Part of a small language model's weights: vocabulary 512, 13.1M parameters.
Each number is 500 + 40 x the weight over its row's rms, rounded and kept within 0 to 999. Layers, rows and columns count from 0. Numbers have three digits each. The size before them is the row's rms in percent of the matrix's.

# down: layer 5 MLP down (transposed), 704x256, rms 0.0503, rows 558-592, columns 0-127
# gate: layer 5 MLP gate, 704x256, rms 0.0509, rows 559-593, columns 0-127
# up: layer 5 MLP up, 704x256, rms 0.0499, rows 559-593, columns 0-127
down558 096:561483474527503484531564458463503455539532469517471531565487423458488527495536419574547540482503519565486526463444562567511484476487500440451632475480463529501527466478433526422439481499591443512470473476509530521484512488524533494434468536512497529505548536500459507465495533512489406468547547437514443499515567507418409473510484553523484486516482512469471523576517511486458492462540
gate559 098:508439406454475508499539567504564471462485431489478488507562552513447522511475563526416450475491537494502425467484502528544491496474557475528491500503570473528540481471516437500511552470480514432441583516528444434444498485467512541501536575574539462459468565528512513516527613455507532481535465539505540518521514470495559495449502556531493534477429499579491504476527515540558520506571
up559 099:491511484493566491454465416485522453486494460518513511442577511450431559482440505523575490505452526513531512552496533498555534505594496468535554524469605504458507526558532536487569495541504432466385499507526517440524468459506503521464519520521496533508448483419499494485453413461537421484467512544547527516571502459463487565555539498465471509494444545538521507519458500503520519516496
down559 100:509565481599567493481584364463461470549462528446584526467444515543516531495512517571496483532515483457415514570532518581520503535513505507491502543434502492453546552530523480532502456471485506464507548499491457479441494498481509498470471473450531504507519495525502502520495497564462590518456497470573443520481508596489524502482464506523557466466527479437488445501502457486550499509520
gate560 102:508519469518476480493484546431509512450482523527541549494518542521507555485559473465482527434562497471556579505540513565515471468463523542557467510566557463512563515488505571493486451408539612512468531505578518421504465478478485557427529553470478475511569466456458518498484480510509412507431479576514445508524475505478515437458484452480501469516502501510499461520532532536454511495480
up560 102:503480536488575497553496481467462537444456502486476502440503413433456529412473477534492474449524549483584554478520501485463497421507490565529501543536470488461468566480527501439499503470530558476524537539523525450472472443450430468437434497546409497585540490460519474499492558463540556450430479537447523495518455539405576460499510438544461508525539521483463546417455511544535505504494
down560 105:533536486549491514566532489528469537507471425501518563417551456555490565487478450556488503518532451552477454470568500570498510492463478517474529481502488503567471513459560502483481515477493455520490494525461518504455498486488476490467540501495438539558598407525584497486468505504496591494495477517499529548525449528480550463469519509492523547538520478582552473414490544463496496550495
gate561 097:549511553513525515566544506474462523473517532551397521537478490464569561496492466482415453490512454391526465498560448548467460519501462483486530564583491513417542477477500503522494524517527517479490492487547506466488500492574516480572419513458487497503466486487519491461510421504513476555485512563532467554502554599529477503493569530495493502398549480555475515457539416456525520528602
up561 097:466548487563510508489568507491526531469497544462519515568445499555480580480442500506479511470441536537505485442499487516487475594433508465494498515495522447524484428506488437453499506556411504554463537516452490548487530536475586485415513454507555510454465566440486544541489538516572556475556543484471465544511545378558465565500517534533575486496467448463580422536461466546502529556516
down561 096:548578555614550514511459515512483472472515441411481447543462469511437505472487457470477547508460565574449493466482521458471486510489537519533506538499577511474534546570490516469501511506573513505484472535497461567506568489432521512496485528533570499513574501519513529489489461445525544485495513428528486408512489540493427565545510517416458503449466476522471505493561517516456485461508
gate562 091:390557538464460560492534595462482512432491551439575507563502573537503517468456493463478569559541476535566508524444455444496525461490448534449539444558505470494540423513533500440455510477476539521469494462492476529527494483517453536492502520504485539563507481446471547544505535557440475549503482551564467578437478522509475480442458480544477529477491584601552496512493528460526522495579
up562 096:503536508454457554413537521483544464459477501476451488521506531522531482499529535485500486494505499524576513464498463483525488517498470536532514505536457474486491574497504429447467448558476593547450532528431463531499551426503514505525483490582416515460535498510503484502511488540463565549459453474532494538495525517525432523519546539493481495456530554523513507399507556418475530486548
down562 094:415527533449454513499487554534444497457520461553419452519511477476547479451451537526515497478511445456501462520506496459523555493523544551516473597460528485483527553454534452479505457599521537523417441502477494507537587506500436536495430447517531521523496467501554515452480484502453557531506448492521454519493499475505487499463428488459547537472481407449462461506510551449430487535534
gate563 098:455532541531519506430501549481421446521549468513588463532469545451435503496539494450530495492535535505531520502473466435507556496452496488508499508484520488573465523525468583532554427499429563503504542535514525557534455456446522583559490550507465482546545565457556582518523482474591477512488571455454545478498514432521516470492518449508472510577527473475576564526489510544482496517482
up563 101:513468572485533465502417478543453479473538480526545453470454535553475460465477491504558482506468459553489559456522408476462606532500452551465435572471473556611555514486480500558522480447480416514420488493419511513506527495515542465525475476461543510529493507516508464516505490482455480453502516487531475550439504425497571515596524507496538512562435454507510460513550521466531476508446
down563 093:548479472512513475481493570468473481525511537544472415447421463502459467512502468509508478494547447510514540442450551453491554595455546557496451623502522446530530609483488539486486527524494543480464468582512480522465525550587554533561477584413501497446507496461474546531598568524451452498510569516510517538495526536511480490522534514507471517520586461479490486478455522471486538518386
gate564 099:473456453512494519499455502523552559496433529447397496484545468507473482554448480462443515491512486486519522525503556511516505526537519458397466459599511490521421458508497534513550498469491519499500567464467472452539518499485471418509494569527528518480545471553582537554507535509489545503482485525470454533414566499468488522514548505508539517475499551471492519552448547497540522495484
up564 096:495446371418485513477536459449454499442472513557451438590509512528478535496553455491435509459573492509523484477520525454490443473469498533446505514522493532582524499526511500510498438477489528532532488513566482448561451459519507526527510467467503535468538531505496450566528555504477585526508548467502505494524551465491513538579523542526492505450517514521472437439573553536505524483565
down564 095:536480474620542523506480476389520508514464510524575519506509524467525486508480551532573529518490504492502450453510533563537500499514545483482454524507621510514519446495435542530483495415438548499495503481533513554479480567470491511515485451481521476558574470507580544490455506530535445532414477509495501472475457552532394604464409508495390531512584429483533531514543498562514524477524
gate565 097:426537465534482482542513487391538579481439472516515523516521423540512574465518491487491491498549521529453470497425482441481556509514550522485472409482541467516459444430539490487529482558527490487508438536549490516564480437477449475426551590518476512463520528538542441491550472509497484526484469569584530505459482584475496569463562586513511468410545475477514496475555507534515493557546
up565 095:466503475497553509497571483529533487548498579482474516554489487518500500459503451545424462472438535453491517534483446623459498551413426465512496485475464536492486498494488464438477543557461494497537496497509491496547531537479485471517479525438542525555510495532498549538536542552449462551454496531452440525478571552513563560550522503495496475476412442481410486528444560487510522471456
down565 095:520446472427475494452532547464501457505503522481582531520471476494548425486512546506479552505473467493475531519537517507533476443407506540500480501561566510558441507533493463461444522484473505482494446491452545457482453474611553471463469575494535511536504541514486520508514525485464432447504528470517410531462399511497462528518530428470512534456561460506473549483502587456527539476515
gate566 106:532431476440533478476484492440489542521544542551500455530546430488462588535551636562481520510490473489478527426449504462509487491469511522492524532528492573463428455528513436567491540484578444466443537478469470547519555492453465521547567518529543518517521510426514495574553475478459520526521434461442509524421544524487427466520476505511446458507498570505506440527539524499512530440540
up566 105:498489434506524558478549397540508544546516487507491532577544500506492457525503473507504554441573508465502483542514513512473473469511491481496541486518576469470513513534574517533443543501545438511527517489512453541495526488532499488540538473512481489531569542516484486426561464490468477523564511557546498456567524475548551476499527547542438556517451450592503548515485492446551415462466
down566 103:543525507433479540509507511474485509508530494540467534509449453476462534483465515453434476563458574452513469500540449423583525493440455473471517458455469525523514520528534449492527548472462527481408430451497464473519568477475539506469466526480441491507591523477494465540442499556433475484555489516546428476574523497492474462471488530490450492560487594468491545513463500478505469456442
gate567 110:468450459537485548518522548526531469544473479496507501457528527530463483483454459521526544437514511510518420511467495456457474553473444468508560567560532492415507509527440533485474497509495527509510498522512531551543474492516483552443463504536460474555465515482487505525505488534457510445588459530448519506489488394541551549510594451504521385505532442538514460510493482479513457481537
up567 109:508456548477501534461510541516532521505542518503478434502497494487490442487462503480510519479467553483489488457545572410479438556493456472505465477521509492535535457437438463518571516551480508450532541539479518554565533435485470519497483476506525504588489507496498553536551520466466550438533489557493477523487524496467549498524561499411499442476506516512594512547440550484430520534530
down567 104:524499462557455458512454502440511450555470514515491514482561505468474562531512479498488493520472546418468541455554604473490485430452427508532568555430541555526534514455520485461500539497470534531591465503527485498551511552453430507443548476477454449483464541478463529498554512557462539526474468475454485539491519515609495515524546467435437507486502524568547462533514482519512500566476
gate568 095:540435465478523488525443416527445484475489445503436505562511473532450473540473528512499535559459456541492490481526509484390505462449445512457495555460450414574535532541513546469472494559472483536500583501448478452496543486468442487509549589469517472526509526492515445503486581451642513511496569442525513529598566567482551508514438500506472471504441537446536443529496540530473432512428
up568 101:488561477530539541531477486468574498525424507400467547582457505497450489516471545516531540479523579481493492488551500546426482513470501477484499505460545487530549491420502534552531486500475522444473551561496476552489518429457519545532405498487561512563536511515538456511553497536441458460577512449547514462533557521506479524516473522471496463559506502542511501489468572507533481461435
down568 097:456484519498507506470482424443530586483458461455502556591520453486462478466490511478521499515515495548521502471509494471487430479475545457444517544503605497525493466515478513447487534577457542472546480533470500495456544452549519526511471472505578492490531452465479447514450540488448571533498535507511549491510539533428541550571511493496583473500498522528359482457486520487514475463535
gate569 098:552479538523501455521526560508451425586521537540454496436465517498520509493505474460501521506533533512426474472538433521524501564592479490453469532517534530480453555519485489449491518531460527466454513527436570450458543459591507581515463457531578505484543503551553482451467477496474437512519495512514523532517529507504514550470469520520469508429417501480483589514460538459594476508560
up569 096:486439494500496465532520504467557510464542530528488540505517512456502492527455610444527538491462479559470543539605460563437569539535560436500522509542430479447432486555426426485474493536484425557530522535539459496500522529548546497540519511550517518512529461579561495562485488521525494491493543412494592531508553535509596432469508481473493455514554509516515537493503494517547493521462
down569 101:534515581484533555449502548430534485584497551378462464459489429487547488478468543521533515457530481422527492470466455573491458484553485451494536531602534535491541487482497425516475551555485451548519538532461522535517453456518471493566452486465589509472466537522491496486586585484481459569446495457530562532441479480516560439463499468543526569471552517484524477535505544538514491580492
gate570 095:530501481417424458525552504471519488469449506548500475512484431516535460508434450525489511490507470457534501522498518514424436455440567475511500501494537529580490475528478531499481455578561494482465481457500463476458519515545439534523521563478479454510475501568491552546542441525484482525505479489533497487504462515591546464527494501513520534506526513516500499506506566473451528550597
up570 097:510508526517448451522505545505554498572486534554457458494518493509453425458433471479487495505548510540463480437485509455523483509491464539518523505537438600541457525537444471467450546497589484507517510501462518465501466469482453547487507466466497477453501576504592503502347506513482542587523452467468525513515526512430469489517499540511600520495526492543501501449467511504439592579435
down570 094:511512547539497513445537509410502456520491465454557507464414462558470494482426421474485526481529515515511551480459504458478523556535503554546475462499443535496446499547515496473528501459518482495536488537494442428559499573430473516547479509487480486476478466559515521526563458549507510583490479459510490508528475548469515498469420557522512562522482499531554536364567476445443538494477
gate571 101:555475515437535495555554507503505544492490482490529499543465533499564500487532509536480446512451527546493482512479525464523520529545541472517485449383513449547542497442522439499501417536486521498491449482495508556413530417502446587512484421510540502479510498461495474523528403508503494472576484512451560474496428526522534465532618560496484489532500441506523506473564425413530518507441
up571 102:404448506462536449474489490536494549415458507526506478546550460484465518454524508462437570451484538452580495430561488470507507519560533568612539563480481525503508501526569443561543439488491524566533522555465476500444508516504438450552495527525449437477578498485479487455475496569531556440486512448498508482483479534552560405468524451454460576548494603496551417463507505535517501518412
down571 099:444486490477503413507469493477502499469586538526505508441475580572468476483471395535515594482529509490499524510509516451456472443521510499530520511539478474448523549531423526460500543479488527485551558490414563513534489546537456459494527534502460482506561512489503565527519402527529486479516524474505474486459510535398545492516462529548464447469461491571537425451471493468556513470541
gate572 098:510443565541514557513473497440500489497552477447489503436549462470501487467407487502492505488471539552418542500473528497457458496422560496521448561512556521498503503514443492489434501504510444542479416546467488461499556458500524518468484543478496469546471413449533493449509499509433497522519553586466494547526547443590501435497534529507498498437609512514485522530503479462476502473508
up572 086:514502487456467432477476392501528479438462523525579466510513542501536461532514489501482533475473519483444445568505534517493547400508526517457508536534437454528491496552516417566505592555459509475517537467491519579453520526539541455603474494607503456461496479427519527523544484502541486499550495565487510554553475535473526583519501525472534567530513485532512454486490543495438539533488
down572 099:491486478518453484460483572536496527478375524492545444480491446504548464505491512506476450459433448452472493550527467444461506552497504467429506527516490473510465528408471564421497466465554551451544546499609483519557508512508546568528485445553490478427440447507475489561506452440453462522502460523516509500555500455512445516429482606447508475480440478519529546565468474500463506484489
gate573 094:457502463468533493526442555530486416444459582454561449481544544460450531491534434452518484538497435550464498475493492472503533417534553554513532474527516490512545456495495434553487523558399516493485521560483508442587493543454572532486530575493519533473529508482470544537498556523546502468550498587464500521448490586558545491515501525491469477451490512437567499490481520532532497521501
up573 095:490414508483509496526443472538562529501555452537522477533471499454447518512448532532475500582554463561514521524591594486478498464473461496489502530487553488511466468456494427503495446460517503523422630536484531551542507525588443480469459492512481525459479547496478481484567566476507502546462447508429497487498420476507510453480516464493480499436429477461507522528519504511531463579546
down573 096:542521505527507441542466532452524517500542486468539494440446493547470492470543464566486530630546483504557531529479578528487473455497422461468467494509523565426506478487437547516479529543522492491539493538499539391495507513488554511476543520487502501471482537435488510534516542460539499488443484451448520533476580493542482506444498552426517477516521546611417520555515542469471556511447
gate574 102:535485514526473496564568486593455469482502460505523457489464502485461536494523570571507544529581484511519512521498489444480465508520562600482522476519465402467462534442534474475448510567505406530515448484448446595527478438491440528499527525492536443508473565537432518500473533430544550454465495544452505569447544470488540498526517481440476488461522557533467519477534486542548485438486
up574 101:543509435563544502496492481533441486456509500499511471511629509498530510501513564579456541506543464430528525582506479461462461469481492483507537522536475522540534426479522501439452502493472498546476484538472475462505490455504518467497518501449457540476547478640424537488490501544505551487477536549510512450389538485547577552533494479478462495506493494491465601528442521567576556586515
down574 101:488430503445519545457442574461479517494481460452435569492454484500483449507609520572432492503499475512446458501503485570534508481530521454452513575492501448536522557449529553515448495540521463459472454528494505484439495486514500492425485563463445423523398470489492494542532514525490423514446534454395579526485540447613549496481520542454455576511522474499418510476565507498577484501495
gate575 104:501515498552522521457501479472461505463530501488487525480493447527524498504434517512493514490536446546507529463496514465455521547488532570461527473455445475501571514491598527560565472477508430535541516555536529521458498505460522568478447445460469546486537499479450510582577460489501501533484457571439485453522529515431526538448551522461490491588491587532601544480499501466459428466497
up575 106:535506451489481496548512484471509422456551486536527459546475506502557563510407500493504461554468499525526482526532544453543451439445460439513460456490513480514492447501579443533400473503495434510468514476530480482543457537554431575489457502525562495462586499494514417513438542529531467448524507433526496501476545469514538446499500477551515544484464473512523537538481467506516490467435
down575 101:548479504538472444508509552437462572512469489408463480464455469442506503428551447520548542487493525474510508493439466511567479503495495463495527530548482575494458488490472556517463408518440558500463433512443446506429570520486504502405519490464526465509475475540490490557461472533519494444548528499502464472489512412499513569590541488413529518484557514471428459536500465509538571504564
gate576 097:530558495451544502437589524500490496465517505473466465586547607450465519477451498500530549535502465498520487483517475495521497548500541497492517458493493448470547571461438507501458499461542541548453515494472475450556564475493446523426537558429502488475526490565495601494486432525596492512465478546497484514498511511521544538500506483499450470471496575488399478531453520576463552496561
up576 101:520503458511536464433544490499448519498448475521576515474489462450507554497524483468453501474528489494538439577529522556413503470537480516499475546614513610562433495538529536526523501535431461475549462540476491511489461491494567515523523526480445429481477504567550518493530573491492539421401527468511445526533422521527441515473601417514497491493402496472485583449502511475493504470431
down576 103:533543492433512576545517549442523522542523440581527467462527505555512494464613521503488522474547534491442513517463483504542548480526542521509553465477478501448503519521528498486490492524489567521470530515489509542453490499521547480543460472529516496494558525494486426557509561569430519498587475420532548448505486491593496515501542492497575525518521548549443519453491457440469453560529
gate577 095:514444545534531485427554550449467467547431483524470521538512487534484549509563579546581501543467509530439479451503460503522465533515466422450444565493508473412481565451478424493473512476529552526474495546527514467556430518499486474533467507440550442538445546472495484510544548410519485488544547425436500559474546558497481440463546517520489548531603487543564391530477525475489529455564
up577 096:465504528544561426546543519473530435530487472414531499491517523520471554552482535494570507487504467566508499508433540504518467479466491512491522543522458496534509489551494432457519504554574532522435539453498489425515454484545443519559575465538476433530512552497511464526508532529471417491537558441475489535459615515498497428479527456463497489553499458536490460461566544490526434475479
down577 102:554519474410506415607525553456523450522474397487475477477510434525450454445509501506511502498568441471529523414552516477449511479506467478517521535471470528503493474536471413436526485527502536524534522429519514479521494542594535557485532479496498496536513544581466599518480486501423515536449538534527480520405521446548559540502543486467484468547515539453505548529498517506499465485584
gate578 099:488481501504499543457514490511544544531489533447526447509524530550486465514506477535529526520448547471480473510544382444495531445493491478547515517534485425495559497526496512501466511506466529555519439552442517464536473482469513504523496501463542455466528565492502590485494476512448506511482422424522481519480470552452484437445531496532416515455499502542506484489457478502538532551438
up578 101:516535563440519564532497554558496454541484413464523499496479477451485482442507467545517502511512431546506502459493500547457505528439422525527485467498497469584485472561500548562568479497500502519507557510439523487495492506484555516492517458528520524490393529453517555485520505525482505497507498486485502483561462502573497539506510466466491556502571494644449497474499511463557432535514
down578 099:500534509469477448534420503526416503530469464533546478481419487451510558568467510515467514503479492530466477489555527535527543535485466460543477487502516522398465435525497476386433552485444489461486497408486554484466476528525564480616533472453510451487480526470508565453420525491441465565538495564499490452532515493534495499538484538464522462517502472566445537530548458462520521527509
gate579 095:517500535476491558511468523574525518421511549469449502468475547487502466572543440556495553518504524459488459434410475448527491461587496489595501528592534501622467501454565536461501505439483465530535516470508389480529533477503529497541552523526434529519508473524496520465487530555502522539481504436553461549447556425519510473526462530512515459535525541547528561589539489565472552495493
up579 101:517532527450451471559463516487502481533503603455478385460436513467509466479454557537502479471492498504472604476498492519527573470555502479534530498576502581561512517440557545518502445465506491475436525494469483517458509486511509516551445518437474536456471555506487457487518513470438552376481504472472551557474536502496537492531483436409501529512535499422536538511495488474494563454457
down579 096:436428502532486464527537518506525479537465557474476533533506537501516553514552536545535496496469573580557452514511538531563485510469541539496502481467502452500460472410431514434470479547525526480492419491545438443475515487481519451451480494508411539468460572509456547479438492487521486545494552441501484494558493446461556497567539528483482484559546475531453550431461550499448545445474
gate580 105:449490485518510475542459576440543508485504455464454475456508497506434462512562475506498497482473519507456558550523432522499487433541391491468454428526380507619540416484502546519534439527520521506507496545526494485464433482535586470540560465474483467476550530531474521471439551494502504514476475555473521438549496444471481493516461548537480462516485487567465520444545483530472496519511
up580 102:569485468529544507499613499442498531553503546459539491485496511499539444537590501495462476438480582452514529517501511567449522512464511552478467539527524471495469468553478443473482449551512485482541475565482587505514512516525509508543504428554529489534499532472531495509497456493478543465519476471480452444585544551446483415487578491545543526495600558575456522454508514413471501479440
down580 101:512464518525501486533497433458504494495588523466498498429417518528542508445547501517466553525466539496489436480482531476513541474536537523507535484513472484441518502496516495439430503512450505484477508547494570489493578494421526525562460520471537514526529430494441443474516469527520463437495542436506481423507466501543558510525538512570510570525466495538466551529505431510464522496438
gate581 090:491565437499471495522540476475492542434498499543519490424554507463542470508575497583492508520500469496506512461490548406544486477521493429537505549500510524482554539441466485526548493439531565515556526568474441503561497508496496514489491565523464467467528503505535547476540440363454554432464554502468533468574499576468486473532534450418525481523515455430568481552462445554492551522472
up581 090:541520505554511436505491539523474515439554451514499564474426398444507490463489426476463510509437543428450528459572502525486473425501456507503542497486448495527516510471518463547538541463432488510521526512565472546504523451547502461468496535483442571560553511513464475516485507499561550526446576576450494440426446504506421584500523520522547510510476434486562528489498503533445490455493
down581 093:523512567498626489470521446519460486552471444483478498477510555525525501482463502564533532540446425544489549434540499515475514534571492504533487396563551538593500533492568527514569550492524476479460503533444524496479494500477506431489537511464529533541538544531535472487503533483475503532418469567499521455480462498547489573510462460474547517519466510510397488493466527548504448449474
gate582 108:531498551522490526494506485528565490514506523519489512436498484495424474499485557526499532453531470521438508510493526529511459632556561472546514478480460480553561512499539483466498510497475456523393501427491459516537533435474501515553523535450525537516578518510515510532512498484466505531473481519395475534472545393544415547471524549528480457615552539534487482468543553533430523476544
up582 107:494497442417464489458526555513521522469484516547481468504412532509487487514554488491527461598477555474504499499454520476521510380543456533461456486503533509477526496509467477489544491545488537517490531541502516458515569489528500468455502531483507491453546572492511463491453497499556488488523489441538488534490476485473465500470547480476534460491495627483482499511422486510482508480566
down582 102:477499484463559473448579462494472492519586446495497501495446462484517488500518462524466515566494484562460513457533567515541475543517451494477520551505485472487509487444425514468504487552557514546576499543439503468517470522499587523433473462507478494440504483474516539525519523435560419469543463498487460552476484495482437474474489532488399443559480525552494492489466521439440498513505
gate583 098:551480493401523517541560547448493489506493549550494477458535469479458500557523537530505408554497439501485442513498482492548485486524449481482493587503535590440461499479472445470542474526519497503463495406493489472483501401484546483572497609465481519485517499505486479521505511524486505526472544532528497499532503493558480513466413565477458498550436558420415504475512413599442463613437
up583 099:531492547478434445450498472516492532493440497571624572518529535552534478446480490543525517543521474491460544487500503560480495574448477445480542489527485560547528498442508531527540547552516458476476488502556552514458492520509543471528509488485455462495560520495566504544473526592474550464481467469514530532543462548436543467529482489514475566440441534488463453499423406480516527539585
down583 099:444551479485516482499520507490431518458532516541406508411556503441476506524516489444492510559493482500553481493530569507500473535491536449474426486512491477488420503534509502519476585479446498485496511526476479405591555469487492493477509579497562505545529530532536486500445515557504430481528493504467546455460492541497495453516460458610476490531469485540465521531500457495473453531496
gate584 098:523520438512545538431531491500479519515543539492401528545559477445495419519480484475582514509506460477466557533490518492476499530560524501558414491460488590447544472472476437501464476458524443443517510511520506465553516481512482530448517550496470485464521446491480452505457495540495391496528497478514469473459501472509524447503425463556467476501469501501459417540390456472496519424510
up584 103:479459496503513466481442493417476527522415467491509511452471579468490482644451460540497533477549522499526478559498529412542482542472476482531456530520505474538404471559570476552518426532512489524505491443506529521493456510472545483560485544460585436544526458484511493515521566484488474481503471516471462547509540532430470505524471469495475514538481447467486441510480501461504437505496
down584 100:440555515453504533453461445504528473545546442526475498514478451509454481514468491522517528439473469456534531520541545514492482492550467436567483471457457440479488533521454440507480501458447478564478500522554565480531517529552553523516526541543575450520440483521541512482547482511605535545460544524551522517483468499564518481530481483533541533493480476459522477509449418488523566489473
gate585 105:474475523533526397532594513537564498533488481531448531476491527512554422522536461479500490470479478505525446438521477505473585504551546570497447456514524506500456513491582549483448454473507444514486479544441533469547477448518505542475537533514521580541435432431407496550505488538480482490460493490527524536472449487497551523446535481473518479455478504522541520454509523513530474468487
up585 108:536416347504534485571502452500603503422446447526603527471544561548434456523485514541470478512428530545518544539428517468472484485544560541446521500480473534540465484504579494460538467519485434520461528551414531520531517486427456509475444515490538485515517489458453519498504471507485491486486524494513519548529463491517460544498419471570464517490441459512430553491517508534526467440517
down585 104:529518476407582528543482522550532538513446552485476560592483490542480484519474519519448518504404478495517480469549548424419488490557545527423479459476490571557489456481565527516443486551535493622479415500499565512511493444470456472527480500513523424503560569532453539469477522486492527477521482469482588504483472437498527497485417434545492508455473494516520522428449481486500512534522
gate586 092:535589449512462561499484449519460519499514406559504563490491545520454501562493566546542536462498483536491428591566523552441437496448534490472473515482503518552411462542483450485420500509514529474467522573543515533499458473559459584506477525456449502454545442512541477562466514530521509518529519569404518552516501491503501530513533442410417510487405470546468540488428534452428508458471
up586 094:444542489531467476470527540555510502482501449555442544488511527576573455527518509481410540543467509521548541507476474494450497423458497520398507566523445497479550531541491477458440542455535530453517505472459387483514624480508414494502506515533500554497481542501481526528484526534559512514563441427480531495535525529441542545501466550437440474471450500511490497504488529511514518488485
down586 097:504528513457543450501463444556476567529471447507480462517510482454573555459529514482450556570457546535493533513511504518523451464460499524486501529452537556494574466512423475500438476436507461519480528526576497515489561503489487552499525498502562520533524466524459538491532573378528422456487542490532565449506527512497599554562514518516539521488515558500509456560418484448465516540488
gate587 095:498417457489453478431510458543493518472458493522475478491516521483553501468493503530540455526494534483511498466484512546457467490493533514502516510517487526489489523516414501510541472483462448488513545421580565492428503441527466559534577546457467511551563502520439498609443500560433494493478487452597512448503453501504472490433571413472501491452450542582549494426515473498454512501543
up587 104:544569485509492496502476496477635426481480468455515553469544482542484510539556424557533425558520570447485496553557514507440456476412461429495486543471535558525424476559549522453528487530510466500483577487464498466549579528501444533510525558472460521507484431528517403538479460571550494468443498449552533542441503531506497513508547506447552529522495483501526477470560522529476503497545
down587 098:424515494494475456465472549494520443496485590444515472478499410511538499463473449511411515512554471530428481529527407459467520515512567614488550523502455455511474528512480527561559455543492506520490455465458493461477468458473504542488473465504522535552534484586493565523434520523504534542491567498572551473483538466507515557552431513502490516501510505550533464493521520536545456462486
gate588 105:493484514508459587499509469492521437548481504517553464446447513458502494528529468466470389523463432483518510444518519440451492444460488462470530412474493518465471466476521533567491522463498465514485485492553465496479460396489484559441484554503496502476620553523510498499474495499541441509452571481479429562614506493544463490515474458517540479504474482470451525530498525502478513570476
up588 100:528448496581502427447563514563576517494427510507473472426505508497482472510558597504412469512566454464445513545511508508496459457470540506511486554580473499560518533606507525459552460529520408532484501492377546513562500446484487449552434491489542528495568468478476520469542498483553546530539526526542503497451463520489523474434437543526427462505412458425556493536442518439530510475465
down588 105:493455460555526481494493582507548505526474525537509456468387494455449523489464548504472468559512485541570503403526437490531500473513526574478525518495526551506504497480492477505489482462515393484474521409496472443473475496478570543460526500466564380522483449505519539477521485531497559541573526501490514496477433538515489476486499458520460520515443464503463481524506530491478538528489
gate589 098:419468503555439543515459517502575457504494514470459488563529509449468508463452460463473443515568445476554494492496464444520446477492443454472531485517481565469503429453545497522517478429462510538514496480479471538514532365393503462545483562519479490594435491540523491478506488433507553537488509475515506496529516496468499532518568448442479498463577506492545502505510428512532503433460
up589 092:524523535518470485497497485532488502565512445529428511518551471438485575583482541549504543519560500499557496539507485445533442541541497551481495508550460502462545510546579549446464484457450475537366435405492526492497489465513515512532501547446456545459521484513498487549503539561509552457540519503433406471479423449549507458519481528549448496496519492532464507508428434478507496491508
down589 100:494487495487480535632465525507581451506418485484511572419531499472526513492487515474495471505437487530574487455610462398526544482490431564483483493492432469528499437515514556574423602481529503421490439534536508497489541461432493519472415462532495438520483460507492552507570516456510473482525462573470470532561531471532491451539468482523479549418580497493509471490530554517558560501464
gate590 101:493495523420485509475522405480443482454548486576517497522504471544504521528472509541494529532515422553540521431459487435577504520542511466461545513540537535515501545518511457471513495484477481484501490535383497492575506626521512560500516545432501456502569529510443470471494512427529471535444460467452515492546440541506487519554546513531438514535543498505495554532473571519518424478487
up590 101:510495493551440459465493502470509496493543528492526516527576488480423486504504551547494469513496538526532502464576461555519529471490491451522503500523549465486468382474529528523508515396468505527535501508471457546442434428458486490539465453542493576456526511521568514488472510490458504576552569399480473436543482420573481492561512473493472511546465571518552489559533520445530511504425
down590 100:528526511538484547458443539471458459525449524378462445487536454530485513498440462485543548514598506466503483529543555434496510522522563436494429524568507485507546532437490534527460570518478515505498502516541525500495466519464503552436503485554448502438504522484543457477541507449504521526455536474521492492528486451506541527510542546495454497508481511529462518539571472431488511548490
gate591 091:470455530464460522474500560493520476517498539558516497500535547505434569455502555435463502506507514512580565546464531519453527523482484531530459498502556508489520524461460503509502498510492539396442464491428448505595465421447524505506506516410463554510523476515487542392472513490516464490440540509563514477489523459473520530498539483535541542440560524551495499523491482455522444521509
up591 102:484491424495528490519465431439521572442505532434521445468494453509566617498571574460544514463436520439451417476533494586500482530503513485470483447521523490498499453467454521516433504475483461516514526502493485535471461490518484553409528492468502457615501526480543521537475456499524484541420590474446558472493481468545509529536492459458533493465520488485510472522533502513546520490530
down591 101:426529496551471543471458495479513493486493445505460507451609525532441514483505536488481460463560458499544503501520532544561495542501534573550556442585495523541517502499453509497498553455510488510540526512482403512552446512477510485542498437517532517493523444539492468462428504456515535567498500455568554458486453531492469506517419532518551497514471514526506511525557459497496515365491
gate592 098:562470515499474515500454490471480490607486477475580525502502532445532470547513463553503569460523538449481531520545482489431516461487513540521487546554511448464478474518451514510500485471495496595492528533531479388458495494510488435544479539448555446497429533527562532512552483483521523460491490532453534440465441489572591506474487530532508501506446570467456573488543484471496514393461
up592 103:510566505435459532394493453532509524538532496603505466540516458532548520483448479554539498487419533508454478510500532485511450432555480451505547576440503498460474441469474484514453593510458518480456521487461520470574516461478483510506501501506466530468503520491449532462509499432491446520504424428554486523476463484438521446565498548523562470439534530494458463579478531527442499463483
down592 101:411535444432532517501434489511475472487495488516483524543531432509470530538441474437444548526484561492491539491525455480493471515549460486510456496509517544473524427481442533597511545573513549500451487485514482515509440500540462456489469493445480419430491478492504518475496489517526530507485478534438403482476512479544502572507472560440496475497531441472446479522563527522492577514526
gate593 100:464437490470521489408478500532570463478593480454539533489473502540532460485425456452521493525536486523567510428594495534494485483550483475456428454551501536438428537482434514554384498493564515527408558503520514492515510449518536486447548552531522560514509494502548492532431511503573496527521506478479511484500445451467531481453487491500576478436558524517475496464576464516533515464513
up593 090:500452481490493524525601483468522526509566496438531533515498517513483460458398484533480514529484455543505427506563394530515491559482508578532551468535539484517495539527450505449549494552553449460497504496487479529544483417566557444525498501426495519536542435528523519483530528527537510502579474444458564502508447486561499492453510523532430531448499435476494468561458519462509493495516